Weights of a small GPT-style language model, trained from scratch on English Wikipedia.
Architecture: RMSNorm before each block, learned positions.
Training: a variant of SOAP for these matrices, 158M tokens, 4816 steps.
Each number is 128 + 32 x the weight over its row's rms, rounded and kept within 0 to 255. Layers, rows and columns count from 0. The size above them is the row's rms in percent of the matrix's.

# layer 3 MLP down (transposed), 512x128, rms 0.232, rows 113-212, columns 96-127
size [120 104  96  75 106  82  85 100  99  74  95  89  81 114 109  92 113  78 101 100  90  96  78  90  99 103 102  87  75 108 107 109 105 122  91  82  90 113 115  96  97  70  89  91 100 106  84  83  74 109  76 118  82 124 118 124 107 112  96  93 112  89  83 114  99 115 100  87  94  84  93  97 107 109  87 120  88  96  83 115 139 118 103  88  80  95  78 102 105 110  95 101  67  92 110  88 106  91 107 109]
[[ 74 152 169 150 156 240 113 133  97 124 168 201 127 114 196 113 182 167 181 136 119 120 115 151 111 122 154 108 100 117 195  71]
 [ 99 100 180 159 135  71 215 162 145  98 142 169  69 114 129  48 166 115 113 115 140  98 140 133 149 132 178 182 142 161 144 132]
 [132 134 111 102  79 136  80 125 126 106 136 137 134 159 136  85 109 189 172 113 155 108 117  64 113 169 140 129  69 129  38  91]
 [157 167 107 160 153 118 130  96 168  80 141 192 102 140 106 163 156 101 117 102 167 109  85 136 122 160 124 134 125 122 146 167]
 [117 139 156 103 178 120 228 103 159 107 163 171 174 139 179 128 125 124 120  97 145 129 159  90  97 125 103 100 121 160 143  90]
 [ 25 136 134 120 146 141 145 189 133 119 115 168 111 152 118 146 127  63 121 113 100 106  71 138 101 118 179 152  98 179 129 135]
 [144 141 139 122 112 142 159 128 129  95  90 121  81 176 132  96 117 128 157 162 109 113 163 122 142 158 104  95 112 117 124 144]
 [ 72  99 103  72  33 162  89 143  91 154  95  51  96 153 108 120 108 150  91  74  47 145 129 154 128 154 128 149 165 107 159  78]
 [110 169 151 108 115  77 146 132 124 170  81 189 125  89  80  96  97 145 151 124 117 133  56 162 177 149 126 119 144 132 151  92]
 [ 89 136 117 132  73 163 100  95 131  98  98 141 133 158  96 228 180 131 164 121 165 173 185 131 142 130 165 111 126 159 142 124]
 [122 103 142 129 138 166 159 118 148 142 178 176 191 147 151 140 138 170 154 106 122 172 115 133 122  80 159 131 133 129 152 143]
 [142 123 163  99 125  85 107 163 133 126 126  99 152 142 123 120 128 148 125  85 108 117 175 185 118 104  87 152 184 139 122 159]
 [ 66 178 151 151  96 113 121 153 147 106  80  96 145 154 102 158 148  86 119 123 163 138 118  84 193 165 123 114 138 161 147 129]
 [180 137  94 156 140  81 159  98 162 106 171 119 172 152 114 129 141 151 189 113 109 112 175 181 109 132 176 128 161  94 142 132]
 [176  75 125  98  87 185 118 110 183 148 124 150  75 128 105 150 132 169 109  72 144 165 110 115 144 121 124 164 105 158 167 107]
 [ 84 142 151 122  94 153 111 144  94 133  76 118 117 114 119 130 102 139 131 151 172  48 150 125 228 112 126 130 105 136 168 112]
 [155 170 109 147 144 188 107  96 154 117 175 132 148  85 107 148 139 133 116 113 186 162 108 134 109  46 166  87 197 114 146 134]
 [132 130 107 103 134 136 126 121 159 102 108 154 158 117 108 135 133  93 155 147 162 165 168 129 122 196 146 138 128 128 146 115]
 [ 94 113  44 127  97 158 103 206  95 101  81 105 130 100  75 142 191 142 159 136 114 188 127 127 114 172 140 125 158 185 205 109]
 [124 158  90 122 154 125 177 111 119 141 134 149 145  87 106 135 160 155 128  94 109 134 177 204  93  91 144 145 175 134 146  99]
 [155 135 121 127 104 147 134 122 135 137 202 163  99 128 104 177  71 187 141 164 203 154 160 120 103 147 119  99 133 126 110 160]
 [132 186 166  96 127 138 138 127 112 132 114 177  91 113 125 157 123 106 143 209 188  63 103 104 146 107 138  95 140  97 118 103]
 [131 152 122 136  95 111 146 136  75  80  94 160 129  96 115 120 165 155 115 133 137 144 121 152 137 147 134 139  85 159 190 158]
 [ 89 156  82 113  94 145 195 158 114 180 115 114 114 136  95 135  87 184 110 104 104 131 117 172 151 127 112 175 126  38 121 114]
 [ 65 161 143  83 122  98  92 124 100 113 131 128 111 117  91 178 162 149 152 132  67 117 119 143 105 137  60 149 103  79  85 113]
 [ 99 172 127  36 109 147 148 103 181 115  95 152 180 144 116 128 123  69 128 135  91 118 100 102 176 152 140 124 104 154 141 116]
 [182 139 173 138 131 126 184 186 111 135 118 120 127 174 163  76  28 175 148 120 125 135 166 133 167 138  50  99 139 137 129 152]
 [121  94  90 140 207  76 151  90 116 173  86 162 162 124 130 175 115  85 108 130 144 124 108  99 107 166  84 144  89 163 142 147]
 [ 71 156 102 141 112 112 139 164 132 131 119 100 108 184 109 149 150 102 203 117 119 149 150 100 158 139 114 108 140 128 125 128]
 [166 215  99  41 110  91 162 108 170 131 140 160 146 162  57 140 151 170 138 115  77 103 143  91 180  95  85 167 130 130 117 125]
 [ 80 151  61 108  96  98 149 119  64 135  98  56 116 149  89 119 195 106 138  88  87 145 134 179 134 143 157 145 159  73 148  72]
 [218 119 100 171  90  89 130 129 137 174 130 160 149 136 138 122 130 122 179 171 117 140 105 201 148 152 131 122 126 212 175  93]
 [120 151 133 108  81 105 105 130 151 117 174 163 130 112  69  88 181 128 159 115 108 162 105 173 116 122  99 108 126 180 131  77]
 [ 65 183 126 151 114 109 157 148 109 200 166 187 127 121 139 151 124 152 150 170 128 118  70 115 112 140 104 154 164 130  74 113]
 [171 114 114 114  94 135 140 100 113 147  96 147 147 157 151 147 153  83 168 178 168  99 129 153 112  54 162 146 143 111 160 148]
 [ 99 160 112 128 153  77  97 163 139 169 194 100 207 134 126 192 167  92 162  83  60 168 146 142  58 101 130 100 176 149 162 127]
 [121 131  97 128  92 127 160 131 141  91 109 119 189 162 142 160 103 118 151 137 107 130 126 145 109 122  43  84 138 134 128  85]
 [152 112  94  65  46 106 134 108 135 161 139 136 152 149 140 182  93 177 150  55 168 158 151  60 159 183 151 156 110  99 126 102]
 [125 134  74 147  89 126 143 133 145 158 132 181  96 125  98 163 140 127 100 130 131 150 150 140 131 149 138 158 185  81 141 104]
 [110 129 124 155  66 112 159 115 128 176  99 144 180  95  67 120 184 144 130 124  82 147 107  98  77  78 118 113 137  94 112 169]
 [105 118  40 128 110 211 145 118  78 148  79 128 172 119 133 152 143  99 145 143 133 119 115 129 178 132 163 162 146 117 175 112]
 [ 88 157 114 118  75 137 110 120 156 131 134 174 116 155 101 191 167  81 167  61 173 177 145 135 155 153  79  93 115  82 150 172]
 [144 130 128 156 155 147 116 111 100 168  52 132 183 106 102 151 160 130 106  80 105 116  84 164 121 124 126 149  75 118  82  85]
 [103  64 114  87 133  96 121 125 158 102 129 116 114 122 136 144  80 149  74 151 146  94  80 149 112 122 156 148  94  80 114 164]
 [116 166 168 128  68 171 119 137 128 139 158 135 106 175 104 141 128 156 130  79 177 111 160 167 107 150 145 100 169 122 137  97]
 [131 149 106 163  90 113 126 148 115 144 112 109 173  71 162 190 144 114  77 195  99 123 102 144  39  89  98 123 121 162 120  72]
 [130 168 114 129 123 141 117 141 129 111 168 144 169 130 118 127 128  73 138 125 128 132 116 135  95 153 134 117  85 109 153 109]
 [104  77 163 104 148 140 116 116 135 124 125 162 131 164 141 152 100 134 158 129 120 138  94 112 128 114 105  88  61 191 136  71]
 [ 86 167 153 115  55 151 129 138 118 107  91 139 108 108 105 168 178 100 198 122 139 106 121 105 140 202 131 132  92 138 115 113]
 [116 149 125 153  85 133 130 132 108 163 150 166 159 145 104 142 150 196 109 119 104 108  96 172 154  85  95 129 124 201 111 186]
 [104 145 129  98  49  89 188 148 131  90 127 163 146 108  90 153 160 148 142 118 116 159 132  95  58  96  97 100 164 145 154 117]
 [127 180  71 134  89  69 100  86 138 129 151 103 105 153  91 128 113 170 136 112  98 107 155 134 147 134 166 153 133 178  76 131]
 [ 91 184 179 120 196 158 116 128  71 109  94 146 175  84 127 122 141 124 145 158 115 134  72 171  94 172 133 137 139 132 199 135]
 [128 121 110 173 138 155  34 164 119 137 134 119  93 137  85 187 125  99 124 110 193 130 146  62 137 122 127 132 163 128 106 181]
 [156 114 167 143 204 116 147  92 137  96 179 107 111  75 107 120 127 127 170 146 152 133  78  98 100 119  87  70 176 145 102 183]
 [123 146 179 191 120 127  62  81 120 169 132 190 158  82 163 138 111 134 173 146 139 127 134  86 127 134  97  84 106 159  95 132]
 [180 106 105 148  60 151 176 120 141 136 123  98 114 119 151  44  87 157 101 112 110 101 109 155  77 132 126 149  91 144  77 147]
 [164 170 198 171 136  89 113 175 128 123 187 142 116 173 163 132  89  64 139 157 105  56 139  98 169  98 171 128 142 138 147  94]
 [145 162 192  62 135 102 119 132 101  78 123 157 142 124 118 191 165  68 168 135 147 120 101  87 129 129 139 159 133 122 105 100]
 [145 180 132 132 104 108  79 121 102 121 122  92 133 114  64  89 177 146  81 163 141 153 136  96 105 163 157 110 134 124 152 101]
 [141 159 104 136 177 127 134  75  78 108 130  66 140 145 173  98 126 127  69 138 146  83 149 137 181 158 140 187 114  24 143 115]
 [127 165 119  71  87 220 179 113 152  90 145 119 144 110 109 192 179 136 190 103  86 141 144 179 144 120 164 132 103  95 153  53]
 [ 73 130 144  99  71 159 156 143 129 111 120 119 114 166  80 142  51 187 176 124 197 193 123 143 110 159 165 152 124 133 143  88]
 [209  62  99  84 123 129 131 127 135 135  54  97 152 122 128 182 134  61 135 131  86 114 145 136  68 161 111  75 150 127  88  72]
 [111 215 160 132 209 117 151  72 115 148 159 153 119 108 137 205 178  88  89 130 154 118 148 180  82 150  95 121 125 147 173 150]
 [128 124 125 107 101 134  49 140 179 112 117 108 114 106 154  94 164 140 117 117 131 111 120 143  91 149  90 106 153 147 106 119]
 [161 172 110 117  50 193 124 153  96 132  85 147 121 134 116 131 139 101 125 133  81 161 136  94 169 165 143  66 159 109 158 162]
 [ 94 101 145 135  98 144 107 145 104 136 128 115 111 113  97  97  93 140 137 140 104 142 137 124 124  39 125 118 210 114 113 123]
 [ 78 192 115  71 121 166  86 147  98 166 140 150 160 120 125 158 104 145 150 137 172  97 107 126 143 168 168 129 114 146 112 114]
 [120 183  98  96  87 117 118 160 166 139 141 209 158 180 148 175 173 103 191 147 160 118 128 133  99 131  97 118 123 165 180 110]
 [127 165 147  90  45  88 149 182  56  69 103 187  81 170 110 113 163  96 144 145 125 126 122 174 127 138 102 124 109 216 148 151]
 [ 97 106 122 186 137 126  93 126 150 136 114  93 139 104  71 131 108 131  73 135 162 108 134  70 155 100 127  99 147 111 110 157]
 [128 164 124 140 187 105 145 174 121 123 110 141 140 210 172 115 184 125 114  52 155 147 118 128  69 110 120 133 137 111 104 136]
 [158 129 156  71  96 144  93 136 149 114 131 137  99  78  88 155 160  98 193 136 126  65  74 131 122 175 125  87  93 142 109 147]
 [150 102 192 118 148 164  96 172 153 132 103 104 125  90 131 173 116 123 150 101 164  72 104 105 159 170 175 129 138  90 110 140]
 [100  69  91 144 128 143 115 120 143 160 170  90 107 138 170 112  93 192  95 125 139 113 163 121  97 187  88 183 171 154 136  84]
 [169 123 144  84 110 181 133 147 153 144 119 215 130 137 155 158 151 114 192 100 154 180 147 123 137 182 163 111  95 114 130 115]
 [133 169 113 146  93 129 141 125 147 127 157 138 136 166 147 136 150 111 110  61 119 128 107 102 112 118 138 151 105 135 134 142]
 [ 92 145 195 123  97 158 155 147 129  82 129 151 149 126 147 103 102 140 148 131 140 165 122 148  74  69 134  45 145 104 141 137]
 [107 147 133 136 176  87  91 118 157 131 163 118  51 127 120 120  88 158  76  69 117 134  99  87 195 141 118  76 139  96 131 147]
 [107 104 107 153 153  47 116  86 118 107 135  87 170 164 181  74 122 159 141 157 120 126 112 131 131 140 124 189 208 241 158 177]
 [ 80 167 170 185  66 151 128 138 129 110 105  88 104 204 142 120  84 199 139 132 133  53 201 112 132 170  88 155 136 138 138 147]
 [155 119 142  54 107 167 135 100 149 148  26  78 176 148 118 101 137 161 133 140 102  97 112 189  92 127 114 124 185 141 119 140]
 [ 77  88 142 121 148 160  79 162 114 150 119  61 145 131 139  70 147 129 141  85 124 123  69 136 155 108 109 117 144  77 194 123]
 [147 175 199 128 140 179 137 187 168 133 100 164 146 139 116  85 114  99 167 126 146 163 119 158  93 199 141 141 107 150  84 100]
 [140  79 143 159 155 114 152  93 152 105 120 182 105 146  98 119  72 186 145  85  99 140 171 117 106 153  97 133 100 104  78 160]
 [118 145 146 143  90 128 112 124  96 173  98 143 151 148 110 126 139 164 205 107 162 165 143 104 138 130 194  95  69 145 121  92]
 [ 50 104 111 141  63 140 161 120 107 124 137 129  92 201 144 133 127 142 124 147  59 119 100 189  49 165 150 118 177  78 154  93]
 [138 144 154 131  95 118  68 181 114  96 132 132 145  79  89 133 114 204 139  83 163  92  74 100  94 120 126 118 106 138 121 110]
 [118 107 128 133  89 156  87 140 132 116 144  97 163 146 172 117 187  92 174  99 159 133 110 101 179 141  84 101  88  87 121 147]
 [127 210  86  89  92 111 125 178 124 114 140 129 150 174  93 147 165  62 104 137  58 105 125 106 164 140  96  82 162 214 101 118]
 [122 152 173 110 158 157 156 125 108  91 113 144 131 132 158 146 118 135 122 134 163 105 138 123 157 173 124 128 119  90  60  94]
 [146 119 126 158 158 145 119 142 140  83 164  99 113 162 141 102 159 145 126 137 135 126 156 102 130 116 131 136 172 144  77  88]
 [ 83 200  78 152  88 145 106  95 132 113 103 176 137 119 139 182 124 108 171 120 117  95  93  80 153 166 113  72 141 116 148 133]
 [111 134 127 163 138 132  86 114  95 121  95 123 143  38 129 111 115 103 115 183  75 143 139 140 146 141 185 141 100  84 100 133]
 [144 127 152 106 129 170  82 223 120  95 142 136  72 183 135 172 130 113 165  63 174 141 102 139 118 122 114  98 116 139 186  80]
 [136 108 111 114 148 124  84 122 122 100 126 121 138 140 137 127 166 163 117  88 186  90 139  90 112 175 242 154  74  64 105 111]
 [148 161  87  94 153 157 138 173 113  83 139 156 102 156 147 170 164 133 175 161 127 137 177 126 157 161 146  92 100 153 120  56]
 [122  78 183 118 183 182 113  93 136 130 152 155  90 110 149  77 102 119 175  87 130 121 108 116 125 135  81 116  97 141 121 103]
 [150 126  80 103 122 136 134 100  83 140 174 102 133 163 125 147 145 159 171 182 104 131 159 172 151 119 130 132 120 108 136 148]]
# layer 3 MLP up, 512x128, rms 0.272, rows 114-213, columns 96-127
size [101  97  75  93  95  90 104 106  98 103 101  83 100  95  95 103  89  95  96 102 119  95 110 109 105  96  95  90 103 100  93  88 122 104  97  89 101 103 103  88  90  99 111 116 108  90  82  88  91  84 105  94 125 105 142  95 100  94  94 103  92  91 109 108 120  84 118  92  91  80 101  91 122 119 107  97  91  95 114  89  94  83 103 103 106  91  93  90 114  96 104  67 107 103  93  89  93 113  97 115]
[[ 99 107 139 141  98 120 169 137 141 118 125 148 106  97 185 138 177 161 124 106 123 119 145  90 109 136 185 167 125 154 115  98]
 [127 100 136 142 121 105 119 184 149 121 166  86 105  99  96 118 153 170 131 103  92 135 111 142 158 167 166 154 102 188 100 148]
 [126 143 112 139 182 138 120 119 103  98 131 141 102 111 117  74  80 144 111 163 113 123 109  77 107 127 118 129 101 148 169 162]
 [ 92  62 160 117 108  81 116 163 177 114 133  62 110 120 113  71 154 114 121 120 188 119 106 158  75 136 142 166 146 151 131 123]
 [107 142 125 119 170 100 156 142 154  97 168 119 143 185  86 148 110 163  81 133  85 149 150 121 138 131 136  96 136 146  63 150]
 [ 97 129 174 141 135 133 124 119 141 219 138 108 112 135 154 141 150  98 128 104 153 135 110 131 163 130 127 125 118 137 102  55]
 [182 106 119 113 184 148 148 136  91 129 147 186 135 120 161  86 120 111 171 150 178  94 120  99 132 150 120 135 143 191 130 140]
 [111 141 130  62 166 139 139 152 128 201  90 121  84 125 163 146 106 119 152 111 164  98 139 155 111 122 144 132 197 124  93 144]
 [129 152 110 157  86 142  97  80  83  86 162 142  70 160 147 113 156 196 102 171 122 159 137 101 135 119  96 118 146 153 120 156]
 [143 168 152  99 138 128 116 124 106 123 105  94 132  91 139 133 130 120 148 173 124 112 153  66 139 105 134 101  65 103 159 206]
 [167 136 175 122 107 129 145 100 147  71  37  74  76 104 162 186  80  68 159 140 146 117 184  88 153 125 184 158 160 154 112 120]
 [171  95 106 142  98 133 181 100 116 149 122  27 161 143 140 160  93  83 106 120 134  99 144  83 185 134 165 136 154 112 147 107]
 [136  99 152  81 163 118  88 150 162 189 145  98 112 155 125 158 143 189  69 132 136  59 166  92 115 107 140  88 137 138 119 100]
 [158 138 161 103 151  59 116 164 157 134 170  87 102 128 113 107  73 214 146 129  93 121 157 111 166 129 112 123 123  65 100 124]
 [143 140 133 139 114  52 120 101 151 155 124  93 172 130 163 145 105 155  91 133 105 163 142  90 201  64 106 126 127  89 116 149]
 [117  98 144  91 149 102 172  81 127 111 114 128 112 144 179  99 124 110 144 178 161  91 116 134 128  96  80 178  54 102 180 103]
 [ 95 193 169 143 139 145 164 110 100 122 124 163  79 147 146 142 104  98 163 153 174 128 106 139 185 121 109 167 138 154 140 135]
 [ 95 102 123 148 141 143  61 148 121 133 158 127  61 138 142 144 148 154 120 123  94 117 126 144  45 129 178 138 143 153  74 121]
 [110 115 122 105 129 147 161  92 125 121 106  69 167 116 137 123 155  76 152 133 130 134 100 157  84 108 138  97 128  73 160  41]
 [105 153  77 140 163 139 132  95 114 130 139 121 157 103 148  60 109  57 119 145 117 116 145 145 123 104 142 169 152 157 112 125]
 [122  97 148 135 149 168 174 115 157 133 206 134 139 104 175 176 156 105 118 135 153 110 166 169  88 120 156 205 130 157 140  94]
 [107 127  79 155 149 147 165  70 151 102 133 119  32 142 167 116 144  99  98 155 134 189 154 197  86 101 151 171 112  49 104 135]
 [113 168 131 134 144 123 144 110 152 120 151  99  85 175 123 132 112 139 123  86 107 114 111 159  97 147 189 153  75 152  80 101]
 [140 156 117  81 146  85 163 169 105 156 126 112 189 148 192 115 163 197 170 139 151 145 119 142  84 124 115 120 155 130  59 181]
 [149  54 103 121 123  86 120 100 136 162  72 101 132 129 132 120 160 156 114 190  95 135 165 126 129 125 150 115 148 100 182 172]
 [119 109 116  97 160 131 113 119 137 103 127 103 123  82 186 142  93  99  64 119 113 154 170  97 190 180 173 128 141 170 151  97]
 [110 120 106 200 161 144 127 136 107 180  91 147 114  88  74 147 131 135 200 147 167  98  97 131 155 168 205 108 131 168 153  72]
 [192 109 101  98 158  49  89 148 172 121 182  97 100 112  90  87 134 174  73  92  93 151 155 137 138 146 117 101 113  89 124 142]
 [147  87  82 148 137 116 112 102 138 110  87  72 116 113 101 151  88 149 138 118 123 129 113 131 122 160 163  92 166 123 152 147]
 [176  95 154 163 152 167  63 113 189 136 138 149  89  88 127  99 110 159 118 143 196  98  88  94 134 113  98 134  83 178 124 172]
 [153 121 134 133 161 112 121 126 139 107 113 146 129 116 137 145  83 195 162 186 139  74  76 126 162  87  59  98 125 103  96 108]
 [135 147  92 148 167 157 155 140 166 104 118 117 145 178 142 139 123 149  91 120 126 158 110  45 139 168 148  97 116  75 145 156]
 [165 118 138 169 153 101 141 146 128 139 123 183 134 163 103 111 125  99 129 159 145 168 196 143  93 137  94  65 143 177 134 136]
 [134 101 150 199 176 110 109 107 117 154 178 129 146 105 135 101 122  81 123 157 161 106 165  51 109 151 136 152 110 115 146 140]
 [ 96 101 144 140 132  42 127 186 179 173 156  90 115  88  96 119 167 111 115 123  57 140 103 106  89 113 142 147 151 177 164 103]
 [150 125 100 174 136 129 198 138 136 123 178 100 125 124 166 110 118 160 156 131 148  77  89 118 153 133 118  42  77 147  57  83]
 [160 145 102 153 161 125  71 116 154 109 121  69 150 132 141 153  46 131  62 186 154 121 109 166 113  91 121 115 115 171 137 129]
 [114  90 108 141 128 144 106  81 125 143  55 175 134  93 156 144 144 168 132 178 112  79 142 122 117 125 138 122 146 166 108  81]
 [116  82 146 135 104  98 141 141 109 143 134 115 108 145  87  74 127 154 163  91  79 122  84  98 150 120 100 187 191 184 119 179]
 [ 63 192 171 122 153 135 156  83  91 183 150 122 121 166 114 100  89 129  90 162 125 147  99  98 103 121 132 119 113 143  93 141]
 [156 154 167 121 174  80  89 121  99 161  93 146 127  77 157 127 180 166  99  76  85 188 100 115  51 120 128 131  98 110 122  73]
 [133 169 160 145 181  65 111 135 116 145  97 148  92 206 100 151 136 164 121 101 115 130 162 145  81 185 100 138 139  95 108 114]
 [ 88 125 110 122 112 130 174 195 168 147 130 141 113 196 185 144  80 133 148 173 133 141 113 120 139 185 147 163 141 127  93 143]
 [ 86 153 159  99 185 194 165 181 139 129 186 102  98 163 101 159 100 162 118 122 192 157 155 127 116 150 157 149 170 132  60 169]
 [166 102 113  86 145 134 116 106 147 155 104  90  93 134  96 115 153 123 152 175  88  93 137 127 178 148  83  84 110 177 118 171]
 [120  83 131 120 133 100 107 183 101 220 127 157 159 134 147 149 134 212  85  83 144 133 148  63 170 113 124 131 173 190 167 132]
 [159 112 117 134 186 173 124  72  63 111 129  95 111 112 137 141 133 131  90 105 110 156  35  96 184 141 127  87 116 200  98 130]
 [132 170 169 193 123 140 119 114 115 143 106 100 141  84 137 119 116 182 137 167 109  89 125 150 132 140 115 153 121 129 139  71]
 [106 111 137 121 154 150 107 123 121 100 142 159 139 101 140 129 112  82 146 143 103 119 121 123 117 171 148 110 126 108  95  45]
 [125 150 144 162 160 172 146 121 118  90  87 142 112 183 119 139  95 107  85 114  96 171 154 118  67 141 111 127 172 186 138 120]
 [156  71  91 133 138 144 142 136  99 138 125 192 102 108  73 111 173 127  85 182 102 202  85  90 150 165 172 155  87 122 178 162]
 [163 117 143  65 161 166 178 164 162 128 158 136 155 180 129 110 153 136 120 168  92 107 104 145 103 109 120 120 136  63 135 117]
 [115 113 128 125 173 137 119 151 108 107 104 104 100 159 149 139 130 116 126 121 102 175 168 132 108 121 100 197 148 151 116 188]
 [ 86 137 169 112 165 101 118 141  97 167  82 133 128 146 149 139 133 119 117 142  93 126 119 148 125 100  82 144 129 200 141 102]
 [ 83 150 134 112 135  91 158 104 100 195 118  85  58 133 160 149 159 165  95 147 170 138 126 110 111 123 114  37 121 164 146 142]
 [150 109 113 136 116 138  57 181  82 136  87  90 110  95 206  70 146 156 139 118  94 150 138 101 188 187 145  76 134 161 162 152]
 [153 113 238 144  95 112  93 140 105 115 124 143 154 174 132 168  78 132 126 130 118 119 128 118 118 133 137 166 152  76 159 120]
 [147  69 114 105 177 144 151  69  63 113 153 135 180 130 126 114  93 136 128 133 188 158  89 157 151 106 120  95 133  87 105 100]
 [136 144 113 144 137 100 156 109 163 138 108  77 129 137 105 123 110 100  97 178 153 135 171 167 106 118 152 135  68 188  94 100]
 [162 121  80 124 150 165 145 142 151 124 154 140 173  91 113  73 130  71 125 135 133 135  87 118 150  82  90  79 159 124 131 134]
 [ 86 143  86 164 115 163 137  47  95 104 134 119 145 108 113 166 121 138 128 118 117 186 161 180 110 100 154 137  81  84 156 127]
 [ 85 141  89  88 157 143 146 112 160 115 148 133 110 121 190 137 132 154 154 179 189 134 197 119 136  92 153 157 112 134 126 143]
 [166 130 153 109 129 145 189 150 136 105  78 147 136 129  81 118 181 139 134 151 109  94 182 109 181  77 111 173  56 100 102 118]
 [164  96 153 144 165 152 114 119  99 171 124 138 146  65 126 108 174 161 115 173 124  77 144 167 128 148 141 127  70 176 132  81]
 [125 167 111  72 172 111 116 121 153 147 179 152 175 119 145 140 110 151 141 102 211 140 181 153 162  65 124 178 152  97 104 158]
 [ 69  73 109 157 162 140 117  92  96  91  80 144 156 108  78 117 133 137 162  71 160 134 164  94 119 100 149 162 129 200 140  99]
 [169 145 161 185 192 171 195 153 206 119 112 160 128 171  92 118 119  85 157 141 148 150 108 129 147 114 140  73 168 116 130 113]
 [115 153  98 161 149  93 130 139  56 144 101 165 163 190  84 139  72 160 154 129 179  59  80 129 123 157 151 147 100 158 113  69]
 [127 150 173 116 144  82  98 117 138 156 134  89 142 117  99  96 138 134 130 142 109 113 137 170 177 118 107 124 130 130 105 126]
 [172 140  73 137 172 139 118  91 164  88  79  88 111 164 134 179 154 119 123  76 172 103 157 109 106 123 148 135 144 156 129 205]
 [169 144 118 141 174 124 138  93 132 156 150 145 153  86 209 120 131  99 151 141  85 134 130 159 119 126  76 124  90 136 143 105]
 [178 117 117 131  92 159 183  81 121  75 132 165  97 135 107 127  39 188 111 128 149 165 141 153 116 108  78 167 165 124 140 190]
 [135 131 113  79 131 120 137  94  92 187 166 118 125  91 122  63 139 121 206 154 111  71 117 104  74 153  87  88 118 157 132 137]
 [111 138  89  89 130 140 134 156 107 111  80  95 153 129 188 131  98 105 117 136  61 116 164 125 122 126 125 165  65 153 106 109]
 [148 162 117 100 121 114  32 123 136  92 151 139  83  68 124 101 100 140 134  79  93  98 155 121  99  99 142 139 162 118 142 111]
 [173 110 166 144  86 144  85  89 107 102 135 123  50 140  88 117  34 125 132 109 128 132 184 137 120 121 110 150 111 133  75 147]
 [125 161 127 131 102 176 167 157 126  93 100 124 127 168 167 150 122  79 122  36 119 169 171 111  97 102 162 146  90 127 103 165]
 [143 110 102 108 108 153 134 143 123  85  90 106 178 109 139 111 139  87 147 115 131 140  87 139 174 174 164 131  90 139 118  64]
 [ 61 132 179 114 224 143 209 118 121  97  89 125 175 132 131 166 115 151  88 152 143 116 119 140 134 148 153 124 170 122 122 160]
 [158 104 142 103 170 207 159 134 118 101 138 119  94 102 177 129  74 100 101 159 136 129 139  73  88  91 193 105 123  96  95 110]
 [111  98 108 101 137  90 120 133 132  91 128 108 122 143 109 102 147  96 108 142 155  99 132 133  95 111 177 161 150  96 105 146]
 [173 107 130  66 160  76 121 154 118 108 117  85 114 126 197 112 101 134 112  75 159 121 108  88 137 129 121 166  65  29 139 171]
 [160 153 121 166 145 157 108 152 145 142 194 110 123 147 131 115 130 152 226 137 132 167  73 110 118  67 116 142 142 152  86 147]
 [122 176 129 109 147  87 155  89 121 108 145 154  58  89 126 135 128 199 139 177 142 134  61  94 139  94 140 106 142  60 168 181]
 [ 68 125 164 150 135 113  99 109 140 167 154 123 144 144  82 168 151 183 119 134 118 147 113  95 144 158 163  66 144 100  98 139]
 [101 150 144 160 141 140 144 112 159 121 158 139 109 168  99 128 109 137  60 129 120 101 129 129 153 136 124 148 133 102  74 158]
 [194  97 176 166 109 139 140 134 137 153 124 150 139 112 125  87 118 135 149 103 177  90 107 112 169 154 145 132 178 190 107 123]
 [144 178  72 100 143 102  98  88 207 138 197 145  91 189 170 111 108 157 107 152 168  98 161 154 204 114 191 106 137 124  82 154]
 [142 162 115 148 143 121 157 112 155 148 141 125 121  60 151 176 126 178 172 101 153 129 181 132 115  55 131 127 181 144 108 134]
 [ 94 130 117 199 174 158 139 108 132 163  97 102 140 174 183  96 181 107 137 101 193 157 146 142 120 110 136 173 102 135 191 133]
 [125 173 112 146 167 126 169 128  88  92 107 100 110 134 203 141  71 158 124 195 109 146 106 130 110 124 150 108 164 129 168 124]
 [117 186 150 152  61 113 175 153  91 109  87 115 171 113 196 169 140 115 127 119 124 201 147  87 136 134 120 106 136 130 112 101]
 [128  82 192  83 130  95 161 115  50 125 158 152 119  84 101 131 184 148 115 108 128 105 114 129  85 146  84 169 136 134 155  97]
 [ 78 101 181 110 141 128 118 154 122  92 163 168 102 165 153 127 159  78 131 160 148 118 153  99 164 111 154 152 108 137 115 150]
 [129 147  76 203 134 190 123 139 147 132 186 122  88 157 102 105 104  88 102 197 180 152 112 140 216 148 159 166  92 159 179 156]
 [110 181 128 180  93 109 168 123 152 126 120 150 128 140  69 122 119 123 138 116 135 112  94  90 161  83  60 125 160 154  94 146]
 [139 157 122 112 104 128 144 151  74 170 136 148 110 133 128 108 104 108  88 111  91 170 138 182 119 108 136 104 154 123 123 169]
 [140 119 106 157 140 130  66 116 183 108  65 106  70 106 164 126 130  75  81 169 142  71 122  76 218 121 172 114 125 152 199 114]
 [155 142 167 123 106 145 163 132 143 116 165 136 132  93 158 120  92  95  91 103 186  92 134 113  52 166 153 125  89 168 104 141]
 [133 125 153 151 141 139 151  95 113 135 216 154 114 123 141 172  93 201 126 126 176 108 139  49 102 152 121 126 148  97 136 105]]